Part of a small language model's weights: RMSNorm before each block.
Each number is 128 + 24 x the weight over its row's rms, rounded and kept within 0 to 255. Layers, rows and columns count from 0. Numbers have three digits each. The size before them is the row's rms in percent of the matrix's.

# layer 3 MLP up, 3072x768, rms 0.0342, rows 1093-1126, columns 96-191
100:147168105122131106141159153114105147106143157084144148172126131118139140128111109136162156137125119172109142140118145128112112163129141118156100155105100170128142118101111127075121167099131076135112136158142117118181144083133142136153084114135109108189108156109120142099081122118124126106
102:148133136139130140134142144114120133144117137073089093098120126134125055164141084165120164154133145169176128131097154153151163094151178159149108109154168144148135114090137100099155143128089132151135113156090129118089138155124137101113100069139160130120128120132107110137103120144119094109
098:113131104126143156187154149114116111143118134109129119145134155113145125150085126153124097117140088191142114114088157112114151085123101159148162130109087115125133159111115146097170077108131120129127152138120103101165136124129160099152102137096135137097133140108188139149145158130129089130
098:117158142154147133150074137097130154146100111124153146126126170120115126142120123153104143120119108140152117162113140105108132106116121164150121128123119117132133153142173110133160124148132140103100091116122136095139120085142158087102101168130141121142095117087156130082134110130198118103
100:134130127151181123138103156111154129134155134121138121088121147082152122162140139172117115156109160123161133122137171147182122130149127097101136118147092124137142131127129129097168101177126114130128128137126113114133091152155156146180135109149105128133141169126133197163118142106134128109
099:131112122128131101158104137139162124164160169124134111143129152094134107124129132163156098130140115107133120117130142141131096163096158120119144125118101137131074065138127124113129139136117098140153136079121137120114106149127162125093122106135095141104158129136101145127166134105137116102
095:112110072108099134160098142074089177186089134109098109141164106143133109154111122135146082067098141118143131143154180116153140168135168121115147137139148146119118147132116149090132136128141135110142116179060092102151137110128083142132123125140143096111097116140170158069173088130108107090
098:140153153146119120152109125110117147141130102123129131115114120126147149143119118127111092153110101136154118127099155118161163109121108148138144144090139123146134113143156078097091163137081135068118151109155078113143126132114146157136139139136141126125128133121131138132094117131100119100
098:133133129117123131132140137129152140164181123071074101129126150102134139144112129165115144168102119099132131121142172151132152112111146114177178102130101114051158112084090112123109190105102123123083092120128105113114160153101116135132134140126166128169113176132178166113070160107105130107
103:126168091104098100119110116092128121129157112092114129162138135146100101147145119106096111159098122125143147122151144078136139125151131130114132115127101115158127151126131092130099117150131132114105125128106127104151123118112143140182084126168137126114128146173145143111145082149103096131
100:137100104082122088142121130089147133100101110125107160142134123114097134147114128141126145128120146126135111153132098127150158157095141133117122141076144170088121132149133139133087143115124180107157117139156162139087131118109152134150089163177134118123150098094128169142088128127108108147
099:097120127104080140108087130113124136166137129104132102121144107162078143136157075125137157112138169104160128140138124109171147139096162152115135150098112128101158123114123141110141088131122136093149087133090123127103164147168151100106112091163076130156129170151152160121113118135152111126
095:125164114121108123119099101137171141103159172068132109102101143111120130142130124101119128123085061150122119099173164117107111155156157137137128108121146135085114153096119117126115102143122114101130151151094127137124131146132085171125119110155137123087114147171141106143098116078148131115
099:139166160133136135138113136133121130129118155105129092154113149086121093181109098129121106156104181110107146104113170123096088116154125083104134090119133165097115134157112132097126119131114132118138137105130114097112120136088119116105107140154115123165122117136107122142166114110135098084
106:065111124116075145102154103122115123120075097132108123161138096127134138140069138123137133080128142113110112122109151144126117214131155099121105152120167129126149111119141121126163145136117161130099135128140161113111110152138114093092121150099106103105154169117152155157102105118103110108
098:144119158107139137096110136150130135191179122113144118170125122103141093153122130079125135132157112100120161131106135109138153132173184107127132118137100093121140150157145144109157147123125107100136124173088142107150093098142098115124082146149163079112129124117134140135111124090138119100
097:127144140134108118120112117127123119116147134125126133150141107093094120163149102171118127124115128109127130130111158108128150136115114104095136072119160122100144122141149122164144077168116168161093121150090150124125129165149152116135149142155110115143137126116134125130136104169098108132
101:122134154119169119111131102106180132152108121147101162073133159128122079148135160141141124149131164098118156143124117157106122137122150145114125093126115131138150098084175123051078156144077092107131143098123113112131107130151117183153124159170151116156066139073125154183126096160147111132
100:149097175099109162146102129134116142172122155076104155107146101102114125149154091180086125114130148121120114073136140124117181121135126159105165151143109126117117123122147123156117103145112111146134163143135104125121114123123144154117132142135143168155110106117127164111141126102175130087
102:113116138125152142174121119142124115176117144110115161086080118098157125178182116109100140121118157081156135120124114172178134110116161122123138128149102182141122150142119144140128121122115147109123117114091103120097156128168144152151084112125156168082083115151130147168155134135137113131
098:106102162133154113119149140096166153151128139129128111147093100124160129144119145065164089144126138129125137100106154125131170125139153137123106162176118125118143122122165113132128102146128109156084149106132128097105100115068141141148136152138164115104078104100094137152127169107122124097
100:127139095113148147125127169175139114135125135108101110121143103131152129128188173115090128155147125138145124096142155125112118145084155160143122110127109118097140163155139117122135130120155110107110138132103137129143164139131165156080116121176102171126162123091079163186150120142160133121
097:109143130143115158112116153100127128161155133143130143103115125105133114145128081138141138137086155113113122144078158076140129134129156135129120098136125104116153123140092093114113120074094124124126130154104155120119104170158099098149168134111095110125166144101166139106143138089147119159
104:138108112123107069149141153146120131098134113133112138150116109115137145175167163136136124169091122135101141125121114090149154100116103100099150134110102171130129110155093118142107105129100122153121147149127157095122163121086089105102106132149109160156127078108133096152094131150116106098
101:134146122129098114129134107085111127170060137142191147167133150164122147167095120127124105120116131114121110124103135144122113161115145104112113095144119133106098143118154146147149126109144093096123126129096125127124137103103143127124147122092115177128134118129150093117144110068146115152
100:100157136127104130116118183124112074161109130142110142133161141124100121145163118101093109150079111127139121120082115154162130165138109151152116113095136094130106122144137095087136136104123140132148094172146087138104168119139164118129138114082156143120130113103095146167107175140122121112
105:101127121141110136177137166136151122174123170105147110153077130094112145135108141121138079147114139127143099153097125139146132150129124156116124112103095135138106163099127136137124119065111131144147171138149119125135154121122142137133152121094149144147106124112129129142088107162126132122
101:144155133138164176153129118103142107156090147142101117123112121136156134183123139144134165149129121099112117120135151131093158114128109151146146114094127134092113146131085117119120136149107132098163127097135126142164122138139120104115115147142167125135071112128134160153141064168187129135
099:126150135100118128106174129150117105166097120139078136107136099119153108137137129129106105114192133097127097109111120147140093114145115123108129169146123142123092106083104113120062135129135096123138119152129122139132093128122109071124117075125135133116117112126134165106117112105175125117
100:165136111150153076163096143128121115144104170145113152145136131104145113165178112129147114124116107103116095123118112137170118116127132125120154144084132125065155089152121106103160163102129116081126160096132119105097151141102137137127114114140139122143155134134115144151147112124105126149
099:144124133080123116149161124138143148145097143145100151128153134130142111141133115073090108125089173102123157110150129147157111094120122140150162156137087144133139128166116089144106098107090150115132104131165145107138130129126134111107151081093116153128109134136138157128104130143125101154
099:163090164153148110152127098092138104166124116111094154139128144118139109128134131101128114101101118122138171178148092206139104152110132092121113109138130119111089111119120130072158111123114137162091100155146117113100111147122156110155157094138106137138146156141167168097112133110095126123
106:113112086079111130157131112150151134117102108124169105137139127128113133130110134133098142133139134097097104134143095170122139097116143133138146150173119156121180114156115104123130107120086115174099106132111117102124102114222146108138159171121189120151101097139118143112078131153123109142
100:069118124159156099145114142125151088106136115104098108086161112169131129106142110143134094113147145123106131089114161130131144142121157134140116133144125128086064104125154129167144092127113123098119116132175068114122110080113149129131151111166164133149173125141093155124119130118124112146
# layer 3 MLP down (transposed), 3072x768, rms 0.0308, rows 1093-1126, columns 96-191
097:080102095125129148123090128135162146167119146157120091119150150147138123102120129129122156151146127088188116129088140159137139114117140113113132098101144113119109114098142126150127161146125126175141128104112130097130104125150113133060178136097177145083184128137118173168162179135099116119
102:134161166110181140137152140145160134132200122148157130184126126169113122079122156134096136145124148116079144112142123121117112129135096115120129139115097108109100120145197110143111103137157107116092134098134120142122154096097124143099091204124136134170135129109125126129093108114154188151
099:122110175135100157125108098099139111103107107134103112127171121116172204118141124093133156135113153104078153087167120142086098146072153149133123053126162128154116138117117133131106129127080139109135116150147108173115099136136148115117143150187104116158170169153086121132127124137129185124
097:136122126128090109091119129155115107154171117107111143153191125112149162110139097128122144112150081182133124129112142136140098155130117135137118144093169160147129094116119126103124152115152138171153099125178127146156142108128109170115163187101138183122114116118141156135125129152119156140
101:093121160118120122108100148132128128126137047160123148141123124129130144100144096128118156103128123113139105102145113088139133146133160130154116077105173130135131159150078118140124131132149114148118156121130137112141094153142150134095121142149084135111128152118133107064154083171116121112
098:090173095121131144098127089129122145070130105114088146124134144104102104129140154087113126131112112149115152150160123096126151096132179117147131142131104074129126153140102146087110131149110128159095118167136129135114111143151122087139118136131121126145101126071132165124104082132164128112
093:121168170160133115131118119132153130097108168158145136163102128113172132080146168122137134125128140109103129131138124132140125133117148143169117102099116126154145130136104138152126085110124130174171150162135128171158142139100135105102095141154125127170151063131112089123086172121121177141
099:179105123132116143177133133143134109065103135129123135116122106128116039130160133126149131103126172135115129133174117122144134113150121120092142153191132117130133164133141132171164097093123087127098182137131123154151124125101121114136134110155103090117143113143114075100185142102150146183
096:146130136089138124132107107108082102133073125140125161140118118153138118107120127087146077111117153133128140118134075090152119143111118139086144117123115153201148142174167149129141109131134138125153159153154114089138098111170107063102162148093105135128108147124115127129130096135096079104
108:118125103136139117117112104146203132124098154123149191130138090118116090104122124104184128094184117154087132103111105156109125120105126173122139169123100154135120124111141081164109110149115152145099174081148133102144113137150176146114166156152133118133093184120105133154144153123141080108
098:145109168148182107116122138103201129144087147127115141125098147121121092107136103147090125116143089107115133121115137139114106130128134164130122123188105103140072126101111091141164115144125128159113112096108096100154125096114148149124121183120139160177144104165143112158172101129148092122
093:141127162142167115124112135153120125128118138123101111123119119141204135123163109102106127128101159152138120128128127099125119140142104105150094120134129119146113163186127177177131115063141135164111128170146125157108105139105146151120134148124144145126140134136124164140120134149122176122
091:126111105116133099133143142124086140145114124170135151119107138131169126151154169144130090124128160117163132139106083136132109127145145101140167143127090160170152113152111135158109171119114144142110128125169139094132130139166169101130111101149126122135140090080132136118134158145106070113
095:118111140135116136145145127111166111131129116154125126125162128146134133104131153124118121073107097128158130117146113142146091160121131121121111124107137084153074113113142145128135145129167119145144112165104125132115160147146128135166139141128148120092097166162153144139111165136130146147
107:165103131143188120147112078154164118186133145175141152140114132100116147150135126137113147162130141147143119102108107130146087111117114088135167118124120144121080110134140093140113104128141127100120149118145114136164093120122143061118118137106117161181133120122116157130163160154163129109
093:126133113172112141157116108137173115078099143102123187125080089093124134070127142121124134182126111169120060100160132157082108116109073156149171140101168153115165122096132070172139135121096146174119128129159135137084165123140146146137158144140136158128176139113148128145144157146107145155
095:159125133110126141156143149118100144122089151143184127138097146169180157152136129094116164108149109120118097103154095127117115118129139114127119151098098147125091149108154153139089156112138105098152089126124126155119159100145108152135111125082154150082126101124147141090124063125190158119
100:105124126112111063159151129110119111137157143141169123164127140133150137137108121119152146105110120168137127158145126134148127106106157118140146158124169122116099144180096145149126128086168130128081139123108141125095099118112120098140114090104114103167192133170114143113128162130175126129
097:127133107115149038116102133137164109126135098153145122134110166154136115157133117145178122158136156147146122164108120118130103103099109115146116100113099122134164133150115125122152124125151175127093144111151126122138110132144112176187157138153130093116113174117120071134118151148094109150
104:112116140068118116117117160062148103082176114130116112125163138144122120093108148148161094112135136162109145088102142090109094143127123115144096092148167146108105116099137093115135128153065147131145135112129136121122104120110121112120109142155136138149139157138129138119081106136107103099
096:125140154133115139125112106088113122157114132118138114108089119154100114068119149127139086094108088117111139121130126132092102124114160117086136121114113096088117134126141159120128162096091174114133139157120156154142155131169123072132123127168114146124162123137128130112133115149137154133
097:103153159135129120098107093145132136098141157129135133149146101126126133119155145155112122119120159112110151110096117100143152102134122070152121125095096151141099147101113132121110099113116115165157144127172133130101126118136133130163137112091147078142149139131165112110108139129104153134
094:119136138098170152161128145120116107120156120117117113131137131136125135135146116151120142134133130148150109118159112135119126125144088140108128129105151147129099125099154177148138126140172110077121173116144140111139137129117136127142100133175157131120102127131080108146124105163118109114
104:106169124137152183110170152099126102177095126123157097105142136137140113088121127110139116114117136164111093143126133148138093142156143116111069099066100155127064121139103118094144123168127140138129071121142095119142130126115141119175147120136147117116145154156145157155132139081162117139
096:156150093111180169113162117118120118117149159113118109118115108111126119131139149084133161140117091136133132115162095102148110132150134107114109158100108135172120111129142107069161118160058176155116135125158154138113094163167120094157121138141132114154106112169104156113120153141117108129
098:110132135085134146150144142137103127113150130093151132095134135128178134091104115119114151129129118155118146133099116117142127140111188144143120162145121129099116107116146105129139105132093094072109130142094132147126158120123118118133112136160123132184128136126159120137125071165135124136
108:133139142067153144102110111125132136133103133164121151126065132165146120117134112131156135144118114158143104110104139132088113155108129125113165106082149087137121108083109140114159175101135108108137143106123124133132164102092128180068132066080131156128109130127114146145151119130127137156
104:132139132167123121126101152109131125132143146128136129130100130128165107128129122129104106136110136177152125125105120109130142144149114141131156177112117138138078114129128113119121133127171096123115084115131146120161174098153133122106096105130131099195149129134097143113167108109083115156
097:137125149132133116098107134139111089101120141113122162106112133107092083114131118182125129156116108154164146072149131104128128122094178156166126086093149164155162135102109152214085119138113115142144100164165130177148119136105151120119109102136108083158121086115138122101156150129138175153
100:116131109085113155105121094141144124127153090141130134152096168083103124142149134100126149121126146093176139070166120095139136147122088170125118115138113178129103139093133167104121082158093175177165122137117113114187168113185129072135149161144120100072088134124143109121144123119126105130
104:108127131139141117151102147133125073137153110114148127122130079113122121163090142119169113169116113128074142140116101089129115115102131082139098135129123137150140120162120136138096111113168109161126133099146087112116143091108125143136141142154122157139113154106121134101113121103127082084
098:139146139102131145102112143172111135154164127169122133133127124132116097133127156129103121180123130136142109111124148020122158103114130122154135084105141134115130108146159131137122136116100123129134137088155150113116152133132077116120131126111090125096132147148119140155100177107114109105
108:138130152146144149116135095154161097142123136121114159148123138166113133131116146130181105135128101118199095092154152128142124095122082118140165089142123106132152165117162165110094117126112107119126145101095093096140136132099169144151110152164135097077124105127108140148155091139169110106
100:201136123141118109116122117129129124141157128118171136162112154151120167160110138109131140142104127108183128126108135153125168141104112117154131110128163162120135148170131111078137160102121149120133168167132142149119167127158115112131132151097146116084110148110151087155135142144123143134